{
  "num_hidden_layers": 11,
  "hidden_size": 192,
  "num_attention_heads": 2,
  "num_key_value_heads": 2,
  "head_dim": 96,
  "intermediate_size": 768,
  "vocab_size": 8192,
  "hidden_act": "tanh_gelu",
  "norm": "layernorm",
  "norm_place": "pre",
  "norm_eps": 1e-05,
  "positions": "learned",
  "qk_norm": false,
  "attn_scale": 0.102,
  "bias": "all",
  "tie_word_embeddings": false,
  "parallel_block": false,
  "init": "normal",
  "init_std_qkv": 0.0307,
  "init_std_o": 0.00655,
  "init_std_up": 0.0307,
  "init_std_down": 0.00328,
  "optimizer": "adamw",
  "learning_rate": 0.00169,
  "beta1": 0.9,
  "beta2": 0.98,
  "weight_decay": 0.16,
  "lr_head": 0.00587,
  "max_grad_norm": 1.0,
  "warmup_steps": 333,
  "schedule": "wsd",
  "decay_fraction": 0.511,
  "decay_shape": "linear",
  "final_lr_fraction": 0.0,
  "batch_tokens": [32768, 65536, 98304],
  "max_seq_len": 512,
  "doc_mask": true,
  "train_tokens": 223600000,
  "max_steps": 3668,
  "dataset": "wikipedia_en"
}
Each number is 500 + 25 x the weight over its row's rms, rounded and kept within 0 to 999. Layers, rows and columns count from 0. Numbers have three digits each. The size before them is the row's rms in percent of the matrix's.

# layer 5 MLP down, 192x768, rms 0.0569, rows 0-72, columns 0-191
099:498479468386505454506491458500504495501504497565498518510486537490495486482507492485502544503502500512474519500502450497517504470507503448547502512460571503500520427506525498519506497508521494496469576549504497501478522502499531504491498499480508493485483491501499481457473521498512505506478540500466469486573565496475496503484498496506497500524512504508503487493504457537530500476501494544472479452497502461499496475503555502497507497498464475491496503502498492472504514492497512499509509462510463449529497499472495500505475446503510513526495537466508492507496497554496506549
112:503506436564516487505502492538475504502491497559500520506500497514503513536503501492500526502494547499477499459492420493488497560505465505464468520526525513504578505505482505519503500515515496497525469480501507498510566497492502501516508478521501494482511518493487539515523432503529494499489505505512539484510530502549459503486502505512493524512457459492496479532500478544448500552499511531536496484502495481500502507503563502514497504503534514558506500507492526519501461501500510501494518477527537508517527513498503549520472531499490515570498494523500503503514495493504525531
098:497540517440500496481494516533526497498503499465497541466500549531497493549534551516505479500497544504508497513487541502424511507498468489472506485526531532501475515504558491434500506468498495505526485527500493507513512501503477495452498527521501497476495504520513440530545535496526498492515510496492498464558564496478477501475508496490507492467489519453491515488504452467418498512500451527528469536499475503501496495506469493505503527502488567503499500516509489481499440473499495496481522567497494528515511527547496442432487486500521498506502446550507497495431502432478506428
091:504509461419466512505503475448497506498483498460497417481481460427500488502502533501500523497502506519521487507488468502521506418498525469471538502480492477504497498513481502496501500501486503497466523485500504500473530493496513504505505494514503530464485502489493471502486472502498498534485450505506504485501519503512514504491451503459497483465496507508495486501499508575507503474503538495503521507503494488506509517503494501495498472502512472475505500495498497483503545483498502504553505494520472494471472420447499545506488528493538558443501493492498501500499495528492453483
105:502543500446457526480496504522489494494507500550499479539526519474499516563545502506498489504500494529480493554509536497520493462496460502495517498552531468494525492498513496496492500497520514502522459473501496505550457506506507500512497514529501507522513519529506478511507501497507503464525540495530499528544522498482509498547558497497497536552529498458505490511501479503596498479500487499510562494497500526497500527499527500499504517495510496476494499520491494578498587506493489496482557506449550530524501464500503489524487484502580511416501507519502500502474504508516500540
112:505496478467532529503503451497512505502510501539503568523513517523504528499487521536501550495501478506459485515464443499482485484506444527394541492503511504503493520492485505548504499562520498499484542539501504497531486495496505497523508501487501485517465491465533502468494476505496498528530477503536546484499532502578481504509525503485500467461484520497502418510498496532538503543503510459514478522505506512505503532497533501513495509511580536488504499469506527555505523489502511504487504514499498540451512530511506490519500513498518522493502487512497506497507500530517493507
092:498495499556505526446502515475469498496489505520494448475497498440500463477454490485494500495504555528529512506478536500533500538496396529500478494532522494499509430497556501471498503462551491502519540507496501497485518503500453501553499475504500509502479470464531555523521528499513497509519491501494513481470576501576527504506536504508501444542449498496487484503502515499386492512499501524494467495494476475497502484499516500481502493497522561476498498487496514546500504511500489505460473536528545477514483518522503477511520540499445512553501479482493505498533502496540507448
091:502447498456487466488497488515491501500491499491502504458514477496499496551513502528496510496494517505463506577444467496486509480498478485470482507420480459497471434467499503489500489425490493497437518411499501500497483499501513502496500498480498507479521511533523462432487500496508497488430572504513512541516510500482484490510558500504496500518499485438514496506498495485526500567497494518497502513501531509495497499500520503507499518501526489486501502538507472487497536493501505496478516434519525506501451516536495458515486496506491458506497466498502497499440502492504536504
105:498491501484487452546503543460474505501524498475501524476507473462507482487494496507500503500498509510496499486480536502501506473502473471467529501479468539502547513456493503523500495541425505501471472518502507497499501496498501498456501520447501504517515518503520570473564439501449496452489473501469523503508519499477478496506499502418500477486481484504499534491497474551494504444501492477507476490503511517500505537498500507518498495500534524516504496490499540527499512523501503501518462455557456505517423487506502489524474458498437493510501480486497502499513498548512453531
096:500483561534474492490500548515484499506494500503506465517506446467497459490473503482505495499495475485503538482491541504495503502502499469472546521504443463502473504481513501556500512471419494500488503488501498504525481501499503499516505515473500494457512504491522460460434517501474495488473488495456490551454446507493458497484483495483500530545522485522515507462498492466507504544501488522477532488501485491507498512495481501490494515506469501461505500535507474528493557503502497500509485493526500490508486448534493515511513470500475493458506454462497497494446501472501469476
100:497528510511498486506499492509493502502488499527500532494513511469505488485492495479503533495506451497510486495542522503510500525501484502536508448537481508504528551516522503454504500472513484498511487490501503496500459496500519498516495529505505507502484509487488447477502499500500500559506550502482476459497501497545521496496502504489502424499507509503495602510496453468466506494500524532476537509502502525498503508502489504454499544500479509495498498474499521468505544523498465498528517466506542514493410514458500526525506528496500492512495458512501503498464503495494486508
093:495478563552545493510492468537485504501489502488490561499493527527497557504502462505498513499496519497520456535463491505506497423487539561506482483521476533500485502502514494568490508457491496500503444476496503502532484499500484504501497588505498503502527512493500483502512529498528498476461501505517535513549512499539527498510544501509501508522585504505492507492506451510507503525499519495512497531505515508499495491511414493482501533497525468523501498477495484480496434511500485498494502571494507561526490507518495534516482463502528460497505481498499495497424491513502535509
102:503502470480492478489500501457482501500502498504496531475509551529500502478525499514496508498501483482496493513491499495490488495500464475489434495476499493501537510479511502549503506473549506505485437488504506499475534494499484503502498506504504516495536529501442497486469550499469505514414550508478523456493527500493429508521555501486494460461486500530497466502495498474438500456499435546503478538499484486501502522504480511510500504501511470514497500484514472506507507484498510504509492544481474498461542462457496507512473530501541525474496528466501499503574492488510496452
094:508507470530505496480505501459464503497527500532501509457500472494503460521480485477499548501500536535523490500517501501513519489498504492518498502515513512498466585512524503591498498477543484503474422466501500502494544500497500500471499517458493489473504484546517453514514520498481501495493531505500480512499513503506513496503493498520501453463409514524496563472497551520453496486500498471496539533497486484500502508497528502484497503499500497490498497531512511536502460476500492498490504522501480472546523481466499515493526490499465520489502482475501500502519501415512509465
089:500539458505534508455495468531498497501475500450500502500522476487497514529446503521502530501502500501466526547527509501534483470502430526513511516515513489502442526503477498522500494483535493498531477467503500500499447503504472502492499497469502487488513492488466464497428460503479501482467482498497494522493499498511499504528540502494501562531482492487499552504502548481479503452503548478525479507497441539502494508502508496493502513498506475460499503460496497462496445543496517496516496466498536477502516480494497474498489514500518476460499549472500496503537497505509501498
105:504461485502469506532500497523549499506507501539497481505508494498501556520582503510499504499500509499468495535505498500551508550504456524483521492483535489505544470500533504552505501533512487495570442461503500496531540494497505503509502475481503515508522457508499503536535516501506501580531500503559567509515507503516503500515542501489499425504544492558495503501499513460504502600499462506560527491506495513497501525503497503507498481503508497494501502525506436511502556522504520505512527520464491532503492535518503525497512487500524527509497530563501500501505499497516520600
099:499533543518472526499496503479454498498505501395500551431479494511499522544510507493496510498501521509487488484437484500455494453499519492437469492577522524500525500502521500456503489525480501504507519522494501499545485507508515500525496553482501510515518525492524530527501504498525494543475502500420475412521529497499497495522416501501498480470506509517506427491503514512470496467500472479498474521502511485498499517501471496484500453498548497503498501532502502478502516473500503498505464454455439522489438510499500477495501459504433492526498512465499497497486509504479535529
092:502494477457479503451498540509520501500500498503502420501520504508500504512446535506502494505499497487505498546529462497513492524503557521550517494524515541499501518489476500502503513505551503504501519567504495501500503502502502500506493409496501507472463532508451521489501474499464509442466454504517527427503504504546470509517499500492501512477538497530501538488505525468501503541496480513546505511502500501497499530505532503483500491502476521512495501542517441478508549489497513504500501490512479495529489461510501514487495476500460527497497510456513502507536499479527528522
096:500511502564517489560504513514497500497491501475493483515481480503500467523495493502495516496497497484473499581470496494458495531503517500475534514489511470499568521508488500497501491539467495507474530520497498503507466492497524501532500467562501495488542491477557451505470505503528497495501520499456476545432499502518493501508497503502501502525485500459488512516500486510514494463500511467473478505494490511498501480502520499523497471501511488501499500499498548535505513490505515503485529455458492506452533477539506515535476449498516491520503502519496501500506496507515509534
162:502517491517502525503494571498564497506515496514503506544523497520501499540526553554498480503496516542490512532520498498513505532499490546493581520488520505496476542536528504505497492500508516501525519529495500498529501505502536502496510502473499524531548517561531507526512511498523501502540502501554519496503514495514505503517486491523495561535505516502520542547500487515479502526501518498537501498503534500499496515498509501428503512500461538529508502527509538501502489562497514501485538491509512532512496528514497480524523556508507563507503541538500494500548504512546536472
099:503502539548533486528501516515498502503503494463503415510509491459499476499528456512501544502497525496500505526480475508511496508500511465564473490495532491499508513539484501518497506491490505498491523510500498502516471500500521500493499486500500481535525489491516472489491474498492497500501454496520468514424450499509527495481461494429500531546460490470491517517499551449453498474497492493504522500505520511501502493498516491494500481505491521491502496489491505490496415485501508501484510462461517518519515497513497480512495520503484487474502519462499502493514497515507526534
092:495542472468530500562496507476507498499550498581499527479515555444501480498477531481501487496501486502542488481526474504476491421500595546488476494494497491500512493465493496471497494491498496498454483541497506497491495499500485496529498443492503531474510505461463512477471538493489492541539531496503488473475506492478457501501506500507505480490513516517490512453500500465528507424498448509520508501509499471496500451502524491516503528491518459440501497524502512551499501529495492495484491503438472454456543524472502515486469480503536546494502453483500501500514500516531510510
093:498513435483542481498507528491526503500502499546497500510485468477500504467522489480500489502499518510514511439533571499504474505502537507515545530444512511501505513465511499485503494505460501500449518495505498503451539498497504497476499535492499477534465503525461486489516487502504498514513431501486463471515535501433531500496508499525502486484457469509500477496495501554509496479499510476505517473498463482499504479500506503544497525503482511479498500564494526515497495507503505502530534463511499489502481479519499498494514484497461524529494504485496503497498497501510502470
093:501516473518510517496494483502491493496514505559497541531512495488493515491509507526502438504500553509524496518521504496485513460505529527490491500503520513496502517526527492495499499509454511499512442520504490502504467502499502501509496529570501509505490497473486479544488584494474505527486566498475446553487518498546461496502477500510498501496526532486494507493510513545570501541497575522482513510497458517502495494502530497505503523498474461444491504510512502488495505501495497498533492516536487470534462553506501420537487533506511494472500521476505495507488500541491497510
101:498449542520507516511492514489462498503530496572500508528501491522497495527554513512509450511504518502531523537507472502502518468506515500479498480565539472501487501510513496559502504539525508502522449506502492506503508506504526500509499515503504511510531505497588554438476465498564498492464506499496529529482451495510509501502551491513509494484463489528489466524506485450499500447501454535547487493495469517505493504502458501486499499500530447481506502565507520532503490459498468495500478519508514500491490520470498507523540514505510473457498479504511492503484504490509545498
112:501497505487502468456498498466480501497504501526499454497520488523499447476402504482502502500501511518519497479551562503511515504499478455484548498536500523500462502506538500535502494461476496502470500482499499501474473503501494499507498487503499487492458531496471534475530542499488500463486512501491423472499502499499496502496491497506503446477556519551499540496503501461510499469501471502486527480500487508502502486502450498503499512501457469506500500475510495594504489487499494501534427500499509486556448492464502497458454543502484520545501522507500498503534500422471503463
095:505569517456511506507501488476504503500478500484500464517486504547502515504531550503498457497498460472473484525502524503485505482494494543521510513446508511500543498499567503509499487480502494503545578537497502501512488501505509497525505476531495488519514488520505463547522465499523496496513502498487536482457512501478466494520510499506502487502555515459497525444499488513544499532501460464485482503502506467503502546497514494518497483503520517549509499469494471543503472449499510500492486482490494509475475547452503502471480525504525534504506487507495501494527504511493500575
099:502514507574435516542512541500510506503510501503500493514511540490504453463528498505495501496498513496481483503476504502517493504501587485456462495466496479498482498523475506501498503499470513500565442495500507498506517490496521501546506488526498502512474458498507488526494572504454500500475537507505543528484495511482430499523484502586499511562524499524495458492495512527485501528502440515489527548503507538504509491497455507504497507508513503464504501511497472484503490505507485509480470476480469521490501491550502506520499528497492484465506539551492507497531495547503508476
097:505530537469556560553502528521479497497502502528501514483500517481499518516545500524500502500498496488540500552524566500499482509503526491497517504472524519498525497479531502517500503485515476504525537491499493503566536502501506501517502515414497494481516516497524547519531493500524501474541477503512541491550532507547498503492532502475502533455562482506500436526504497487494500496499546486531514533500482529500493521501519494519498500499493477473501505502498495435497550463503528499508489521537515535542516473511499493496531480503558495510503480512503500497474501495480494470
103:501525512556553510526495487514514501503519498471499515533508510499499521539530500488502482504498458461502508535488528503481495570497523494530498503565519529499505455533503501427500499546495509500520550624496502505540516501500492500551501504526500513529531526458516495503499465503502498476514461501476492466522510499478535506487503499523502524559483495489498474494505530541445501508502525462468509482499505516502501502503475497493498490503490511491505502480506545483503517477501480499495505492483562525545546524542497489513532437504435484510505554489502498504510497542510532529
098:498484544539536490483502507506499501500518500492496585515491459543500494521467467478496455496501560502501489521499481497461488498499438489468514528540498499504481466487490501536502499494479492502487504498498499498485508499497500498538503496453501466495511497520477483515528516505482502467482480507491473475490498504449513505486524502506499496453471491473496495506499439436445500473499529477528457503500486512502500469503480499505498518502496511516501504529497499498503432532503511503513466513497513481490504465457497504508477514497513518499500529477498501497467496512471543473
092:504501518452483521556499473430489497496497497489501490549500496434502493553492483495499512502502539479473482471477502501511526480503522484465503520566528485501497511461475502518502503532422506500480530514500498499460491504505522502439496534508501506504467499472480514495483496499500508467510526497466474510504482501527528506526423499491495495523467489567517509504500486527474499467499513555456497507498477478497503520498528500503501499498508540492498501496514477540502500487501514498524488519526477465497518493445501492471483490504536491481499488497503500504515500501503445527
094:500478504482464485493499487479474503502526503486504477505518471444503465528523493463497502498495500469535517499459489498501504444499461459446472489478489491497478477505491504535505503463438506497461414511502502497477480496503491497505495486464496531478530505483456473534505521504455505502468495506526520589560501502464477501508473504484498501507517550580485508511499539473494503507501456553458499495499441477499502473498478499500498522504487561462500501485504507484501461501504473502472485517524504520523522494507500473519496403501512492459496432453498499497470501552507486474
109:503476521464551494527501492500512496497519495483499543519469497483501513496488507497494550498493524474508514482531565496489474516505490464575517540464477446502505516500492496576496493508540511502477511479496497498480541500500530503492511498476499514508517497494489422485451545496463491489508521493499518540521484491461484496532458495539490536453473513492508520488496530538490499568497544463482510514502504485496496475501509493507504458502474509497496498501486482449493477483498530501489536564529474429509507453466501507529499469504539497487499524502496501498459507536516547571
104:496510508539516565477500534512492503503518501484494477475523500546501480525528466498507500492507476520516497509486479510450486552501421536467500484561514462509525507546457497478500492518476492499533486490498500498548533495497493494520498537475504479510502479549511533502503516496532496484490503499526507466535500495480502496480509501487506495529477505515486472544502501504499506499504470475501552511505506481501502530504485500476504530502492505480498495528504533531502508544498481503507484552499473519500500483520498485481502501499471503450499484520498503492472499537484536463
099:501501465463481520485499477503519502501492504569495493521484468493501474518495506489500524495499496473460499487538438501505497513498499508528507514488473493499508541498461498496498491552529505501469508506499502501480547497499506500466502481433501514478477505477452540457507472501449498566482433502516467492512489504477508502509522503469501519544473470539504472488503506462564503489497490485498463492504520478497502498502488500493500535498479424547501498536507474450501554485501489502487493498477535511481550472462499536476458512502412472466503479484501500500556503481506488507
101:497465534520436572492501487543529500495527501545506548482494550475496433549579497505500499506499504520498493475509500502486546558497476557500519455515486537501465536556486500510502505528499509505514502543502499504549504505502517500506494492498500517514501481562515517504487499495538501502491525498561552513505489503459478503513467499503505439558575502522483484532501475489530498498503462502478508537498493524502500536496511499459501509498511530506503502408503479473499499522496454496503474548496446511558501523519500525447488553502466455504504519553500496502517502495506485488
099:499535553501457535499505490546516491500482497440496480485481510462503523572561506495494493501501511536492522540495517492484494479508484510466492525520448508495560518490518495487500507533555510501521530504497499496520476503501493502493506502528499528513506544502497534574478495500496498503511471497524542480447508495481459510497507501506496511497538503550498469495497490517446498510495480506518499551497555508493497482502485495492498507497512457537494501508490472490495515498504520502526529514459572470462569510515502505498499520498502490474496524525502503501530503463508501520
094:497495479519517506552501513530452499501490499498499502513510471487500487451444480477501504499508508526499511483458474501526498465506485508488497512506555553504502453488499502484503506474483494502506378510500499497485474498501510501537501504551506516498501490491551542519527472501519507549452497503521510469487508502518509503467567500511503510513436481493505488462501482501521502469502528534535472509495494497500501498501489501478506501498516439522503502516500506504506438502500478503505514496539469532502482480486499496463481504497478500517497455434500500504520498472503481481
107:497509516431485505576502469500532499497499501535498474479495545513499546453517516517503473505503473515500476499481524496490514418498486545449538482527500496500524491492476497503495503506552522502542561439499499504538503496497502497478502514523500478555490507493498491487525507499535500528535504500513543460550460498523485505492548497485503490481500469509496484508507447510526501552502517503523499529494509488498498540504480500495502498498532538486501498522497480473501520497498469498513544524497500523512471531496501492521494464496553512525499469516505500501518502501505531538
096:499519496462459492534501509497496496494504502532498538542491501559496463572506514493496467497502490518491472495485473494500512495503521495530517477522540559501483496487507499526499502552474515496488568497499497501501511500499484499507496504478500502533509495559529508501581541499544500473543513498486483559541525498541504502486484503502500537528487529470495547474498488547501494508496490514462521512500507506495499498499546498491501562497476453484490501565497474494497518496499491503486530489513549527516454532474500521447514520501485477509497483525503502500530499495507481551
132:497494524452492484474500549459516496496486501510498476525484511475501504473487493503497491494496508530506492486615483498499499514497556478537533478428484497497439518520491499470496491436558494499494483472495503499486488501504526498471500499523499483499521515533510496434490493495478491508448474493514506511518437498483469487488524503516499557530519506484507495514496607457527496517498539583518554482498502502499501443496495497491498528499492532501498498496480509440491454524503522498508539456500505505450515503497500526512502447502491478526499477488496498491457505466510505478
088:492532515419548504518497487516495499505511504524497468447513494499502533538501500517499470495501564521476496476498498500489468502499507526469474509491543504499482471508451504500500499463486499489473596502497504492479508493495511497482505517478501509459490490480518461469502447503580500528473481502530586496471513498518542500500510502520500498493513506522494474531502475543482504564499491524521516484501506491499502537499486501497503479498516457490500498549499534544496506427503470503472489472477473587520482451505503519509494490494547490533495496529490500500490499464483495531
093:497484480582484547500502525533528497498511498453497473467500528519494477466470480483499457502498483477530486478475465501512486502495484487543488491478503517500514498495522493512494503458507505504496499552497500504490458503496511499499501525530498488455536510479496438566522471495523493494420497497496473492557502500480484502495505497503502558492513475452485514485499539531452495513497560475480507481503468485503502461501482498507498509500502508448498497468491495476496527487499492501506499523462451483487435500552497522493522431502487462552505484490498499496551499465513522472
097:504462492508506460539500468491523493497476501474495509476477592479496536473522505522497514498498473500498506464547505496435475491506455518491521486494564445496475498483486497460497494489481497505531539536496500502516504507506508501503501538481501497463430531488505465490438516495490486490502449488521528477530491496489497493567514500499500518488469504499506440517506511496519492503500515489506487428494500507496499535497472499497499470496518516511499503447491499431494500521502503505510480481515547484455482488477504432472516483509531464498504526530496498503456504559487485520
104:500525546444494518472501510539516500501509500515502462482495534543501527518529504484498516498498474501464479432461525497475484481502508546475492485491503379503462532492500501472504503494471509498522487434499497499557481501499494499487500525525501499549498469539465455514453502503522504521551492501518491530421512504506529504497557503508499509521483482440495489506500483533560497472502456399514513525499497514500502526499513497471498513505513537497499505456508559516502433483503480502466528544495482525480479526563505526516476489501507492508499456545495501498435501485501488540
104:497472469547456468432499474492463499497524502517495453464500470485499476448439473485497589498508483511516499499497427500424503509500497469490469486488496539500527525516458503470499500456511493501459468509499502499472493500502489502498495409462505509489515539484462486454509489497456502514500515506474497471515507500510482503487478505498496547425508539446498469487504525527495500532501543501488494499496497487495501472501484505497501484494524498477500500457511505495506434484496476500531491572497544455496488477497505543535468479501491488449499474458496502502477497493520538493
104:504499511506445461503499529459525498497489500584498489530518497445496504488493507509501460505500495499553508507531487505534517499498490546497494527509490573499491528478514498444495503534491503499489530509496495500449549506501506500535497480498497500532503512526508495518543511498465499495499511498457486476557548502503538502522491498569503581454539535463504520492506505504521499509497508511545476445499534494502498513501498499521502497498493501551501500538510497482498521526497500499529517402480459473552542493467499537565526538506506516521508523478503496503517496502488488520
103:500506522491532568487504500572546502499496500544493478518519531477500496550490509551500513493501526517491494482414463502503517482502515502506484507472492526500503470465501495512500503516512497503504487486495502500547503496503491499554501496539504506515531489499495490530490508497516497522505515497525486439484488496495458496500450503515504450499486502510496487532503464513584501486499544492512510482503526503497500522501524494495502473498517510470495499495492475569503460502503505504474544589474508552545420535500506460460529484501494495444504489468496497498499499480529481570
106:497494522510421486442504486428497498501493499532498509476504544529502500497492484504500527499497515509537510507513565499512497538506540471527478497460527508501421477530465497524499496508500507500516520456498501499470444498498490496492505506502499503520506521484497514550505530500496493566477521496514478521506513497564493498463515497459501501442549490501500538498497456520548499534504504422501496520501483495501500481496531498479501536501473551494504498514503517504497488451503497503517480462527495486528479522476502501516498483502459480490504491507494500497457502468507443476
103:501524495514502483523500487525493495500504500473507554518505499525498524508510520485501450504498497467512494521440456500565480515503562515538483497431524549494529547518494498572500508565469505500510487569503496500487494505499518498522499507474496514483546484466499465529490562500477498497509491497515503525527544504454501501498514496522499509461544514495504590500495463527498499578500494494488470477498489516501501525495502501503499500501477530477500501536506501450495449492500509497513509483498482483566495508485496470480498503501530520425499557495502501499528501514512558448
097:502460474395452458461496486486518496499482502462502527562510468492499472466511498508498520500500525505486512547486523501464502530502523505519488502422490506500488535525470501474497506492506494497497556477500496500478499502501491499452493512463500513493467507514483485476510509500478503501525441500519494545492521502470565498521517502492499510532504510520505501486505515492601502473497500484485509515501516513498494507498577496487499520497501484460500501460517458504498507517496484497500531461511513477540470503499503546467515477504467467436502478501500499499515499532501495583
107:502479487545487494515502519466552501498493499525499518542498475514505517512457517524498479495504497510478505515498491498488497491504524469446495535454543502502455478491455506519500489525530483497507485540501502495485522498501501502515505431416502498478503474512507508482505513503477498456511494502522476502498523494485437503466455500460497530527543511480513490475495488531517501564498453507479487437502501518498502514499565501532502471500509484558501496543498504494504511512500531496501517509486554454441495535448504513492472540502424507517497451480497504499534505500515488466
095:502504500505532487510503421500496501503499503513502515506496515516502501484486512485498487500502520500544500499510530498470502446502506515462550501542491482501409519568522501500501497489488505498515503476504503497506515497501539502477499560481501504531521587516500517464498503500530508443517537503504490464503481502516502504451508502469499361499513508506513493513496415493481502445501401462541505504500503512500501501499478502403501500499492490519498500486504520515501515499500504501499479518469482501499508505492501409439511477502512513539497464520498500502464498478513511489
108:498504520497504536529501517514505505504522504592499522475506462481503503482511492473498445490501488515500502494488504503487505473497595501459463501532478478502562512496516502470497504470513498491547520481500504497536527494496499505491505513541500495497503477497520554510517479508506501532535484501536497508493493499496461503493522504519503507519509505549491510492502551559500505547497522521529514516507525554500503501504513500510499487502512498537499498498479506502498534483505475502512519466516479523521494483513503579485531512494486493499497518495498509497533498514485478547
096:498505493502495477461498508454479503507505500471498494465488467517505519504489499489500546497496482488485505477503465502544486485494538470546543509500507405500490422513455501551491488494524492499476503479497506502459474497499499500459507456506496495513515497495505490497454542503510493518489497503462494505464409494503419501502547496435500447487524494473503457500495474523511508488505501515501484554505486488502498482506485497510498530501556492455505495502488470505500546479500541496529528573476518483488435509512494463521479475500513519437504549534500500500490498521485485505
095:495517537471511519511499505482502496498508494497500464499525493521497508547526497489495478500499497497506504504578520494555515535496494507508477503417538528495478530469498496505501499525507496503480533528497498501529484504505499500544497496500501502497534499525528460514480522497505497502497455496474506502506520495584498496520473498515497407466521508517503495513498467478377496523498511473495503568497493521498498525504501498502502506498495440548495505463497509445494538504501505499481514573513499496551525489529499528510492508502477524482497465514502495500497506474491488463
088:502467530475566494522500486481510506500517498509503515513499466480498498504462475475506546505500518498510499488485497501503511461502511499455503502547482522502487469492480501488502508497531473504474492524505498505533492501501510499477497493487502482477476540484473502481476480501519498462492508503480462471502514505451466497523512499460506494501523508534490477514499414488552504425502481520475476440498492511504498506502521500468495504501506506508504502462504484524500503497499484496504523520490499448518531506526498450472540489502470523491505421458506500500543500461531472503
087:501566541522520554568501472471487498502493500458494514470523463531501524538454508476498458499498542489507503468472548502470500500501406490493488504545483500498439442485548496531498496544540481501484489490498494500504461502501487500433499532530497479500521520443515507491490445503482497465522512500528528513486467504512465494498526497505499505559506495535496533493502523510483497527501474533474530467501510526504499496500516498530501497504498438520503502479502473467500478479500484501529487511494503514594544506509495465482521533503449492509501527512499501498553498429504516529
102:500519483511466445454493491488506499499519500414500493521510496469500492469478494461499549502495448491446493478524507498483473523493531474490501482443472517499498523527447493520497498536459519495504531519497504499496514500494493499457499496520498523501466505509473493502509478496498498538505467501519490525392560495520517500539445501497495472559543503492492488494503553521484503541501439498466506533505492479504498490502493493494503440499515532541501498463499502439497474534493476496503514461539521478489466497468497552521483475500486466504500510523498497497492497494502477551
098:499540551485486529528498489499462498502517504542503461496525527502501528550488501499500479499495550516530512466480560497483536500498450530478498503549474474497525536523532498522503495485500505499537518432498496500493543502501483494574501442571497478500530509497518507591485502499518497467468447501477544484489487497493462492511470498539504472476438485489498439506500484440467497488498517521485503519498526507502499462497485500514496479503544452520500497475503504559500455482500512500494520499530514473435465511525498495526498516503533487501498535510499498492480502510500496574
103:499543472511528491526495547465507497500486504560500476476489536548499515499566497522498451501499476495494487542517535502536472493495531479492507497526508462494546524494524499536495494468492501502517494470498495503477500504507498498538501461550499480550518502497436541528496512502535498483584468493478495485511520496498513497502500496503501528449451484536508503524503450545486497542500447474506476485498530486497494496497498494513500493493446500506500497541486490552496550480499523497503508459473469496512558523489502477485518507504525562553502527529500498498514506512475506525
101:504450489447567516510498532527500495499501500526500531466480496452499507501492471492499497505496497504495508495484508497487450430499533448471510485418469523496445430523520500419497505458525496498494541519499496499509492502502481505472497509463499503477468491487484489489497449501467504513492432498556478511551442501501526504533517501499500476525479474463478511491504508472491499531497552475491518429496553531499498513501510493491502488496507445473496501487495523446500485456500474496461500529491524514551472505480501460479539495499485489520502517479503498504509501503502511371
087:494458467403530497505503486441528495497500492526500499474518503508497491515505502536495443497502555513486512522490505497498476518496570470454480511509501531501510500483529498441500506460500499500540502462496502499497511497503485505481500511542503532486518518498546514507525536496497495457480445497492515424554499497456542504523471498519494486461467520478494468524498481503494498475500444450531490524499488477497498538500497497494501506498502518515498503491488541498498475451499512501480526407530554531521468500552499456476502476496532487502500525513496499499455504517476493470
115:497517535495489502481499513552503498499493500532501465479485540488501516504514484506500449503499502500476492458435457500504507557499475540497516505485551495499570540485558500572497496492522493498537493511501497505538526499501464499525503469503499490544504475506523551532502465499551500489539476496503526490507543496510535497512499495503502487525516473515514495491498433477492499491501537496521474452498482465500494534496526497533499497499514495580499499489499501564497534522501544500466477544516555517517546520521499468483524533503521526539498518491500498498470504509493525500
097:502515531502485516470500504530490500501483497519498483561508516558500548518459504493503471501499477519472503517476533504494490472501419491508492475477507541494504484494524496473496502519514494500512537500498496506519499503496495497556499543520494489542488467524539577491536510505523501495546539498534551532558535500542536504536505494552500471512459507492477525486499463487450499503495500522486476412495497513501502492500492496480496518502538523538495497512502500471496516503504466498504510512519534506506448537479498518506562543496465509470500515549507503500531494479493468501
097:502516493564506492501503489532503500500492500530500521496508492490501509484553486494500490498501491490536496567503539501502508556508470473561436517508518550502464490475508502503503504500502499499482487467504495499514528495496519497515502462522500495536533488490501492601528503501523497533513498503477497448519482506539475504486560502492505432495511496477489554488502477540469505504497484510487487470501490461499497493498449497497492481498471494487501499481503489454501522469501508499477490476521477490561483498559500511494470442498465465556501496462504502495486495492520506471
092:499512576538463528465496520532492502504517498541497455489494467486501519482548482546499513500502455498512513443481507504512528463499521555487472509471442492504507491516536500537502504528473517496494522541499501497573487501502472505545501508553502525500498482528503469473484528501499503518538491502479515508518501502454493499482535502500502523506535519501489526533498562504480506455501521525480500469504487507498500551503496494499505550499475514472500502475497503502505488512499494499466530530526569510497537553556497472512505526500487479492499510527498499501506498488504546499
092:500475490509497535439497461481522501499488497540492417513496474505499526494491496474500553498504483514524492508480490500501477511500432466460487505482572490503500493483446501459499493492478483499500468464502502501499459497500503506481499550481507495483514509525518467520490469499504501453445515502421479538431455494451502503524493503505498526543462472458516488528503553489478502497503503548497524480499488490499502522504478506480501514501513503516499501442490478587501472517499510501508497527513500493525522444492503420517489439500486527526497530537499499501488500542484515491
104:503481447452423483499498536476508505501492500556502539551512531483500529449487522524503528501499481513479487516471508505461474441501537445517453472508500492502496497504455500444499497518459505499492453528500504500484458500497495497469501509457498524511521500481473510551513547496503494525519542502470451507490512498484466504504528499458506507493513494514492515507501449528580503549501492467516476453503511505503503498501479502484498480503474473556502496528506492497503547471496469501523487561450528554454503502507499461512497474500488480506502511505500500498475500492501475517
091:498510448541476463451493482434465497499492496485500596480501507500495456489488482535501552496498530484515478483513508498502537437495530506512483483483517521499485459525457493547497499530522499506492515533495503502468491500502481505470502508470502495474508523493501488466507558496432493490520577498486481474418467495422514507489543497489500470449418491503490492537503528430459500530499509490548519509501473509504497484506518501486500525495494515489499499525506457523495531540495483496508503500483463515484525510516495501514495485497452471472504473468501495501488501525486503517
102:495499503519447535509501503533521500500525501472497499506544546515499518523506520498503504500507545494446503511490454500486480443494489578473508486520477496502523539457478503630500501519480517506497432472498505498539481500502492499467501547572505499494499461510510529509502559497511499465495545506501534514475552500474483504494491504503502500509489510507516506494507487495500502573502540507496510541498503509501498478504498503508502513493517562513506500438506466541506438538497500500505484513498452465503505531558500512492498528501508546501502562524500497503507500485484534479
099:500491522529504502483497494497528499500476506493496547447487574491500525494516513520503543500504476472508486455440471499494479493499506499486491470417497476501539466492537497464499494407535487499526497501499499501518497499499504499540501466508502486515494460509497525517522443498514504527514471502472531511495486497497493501499537499530508537460549467458505476498502504502541498512499495471511488499500504499500500516504483501514505513501507548491500498504509462483504446499499495501479496434514496469481469553516499496569497480504470509524497568542503497501468496520507462555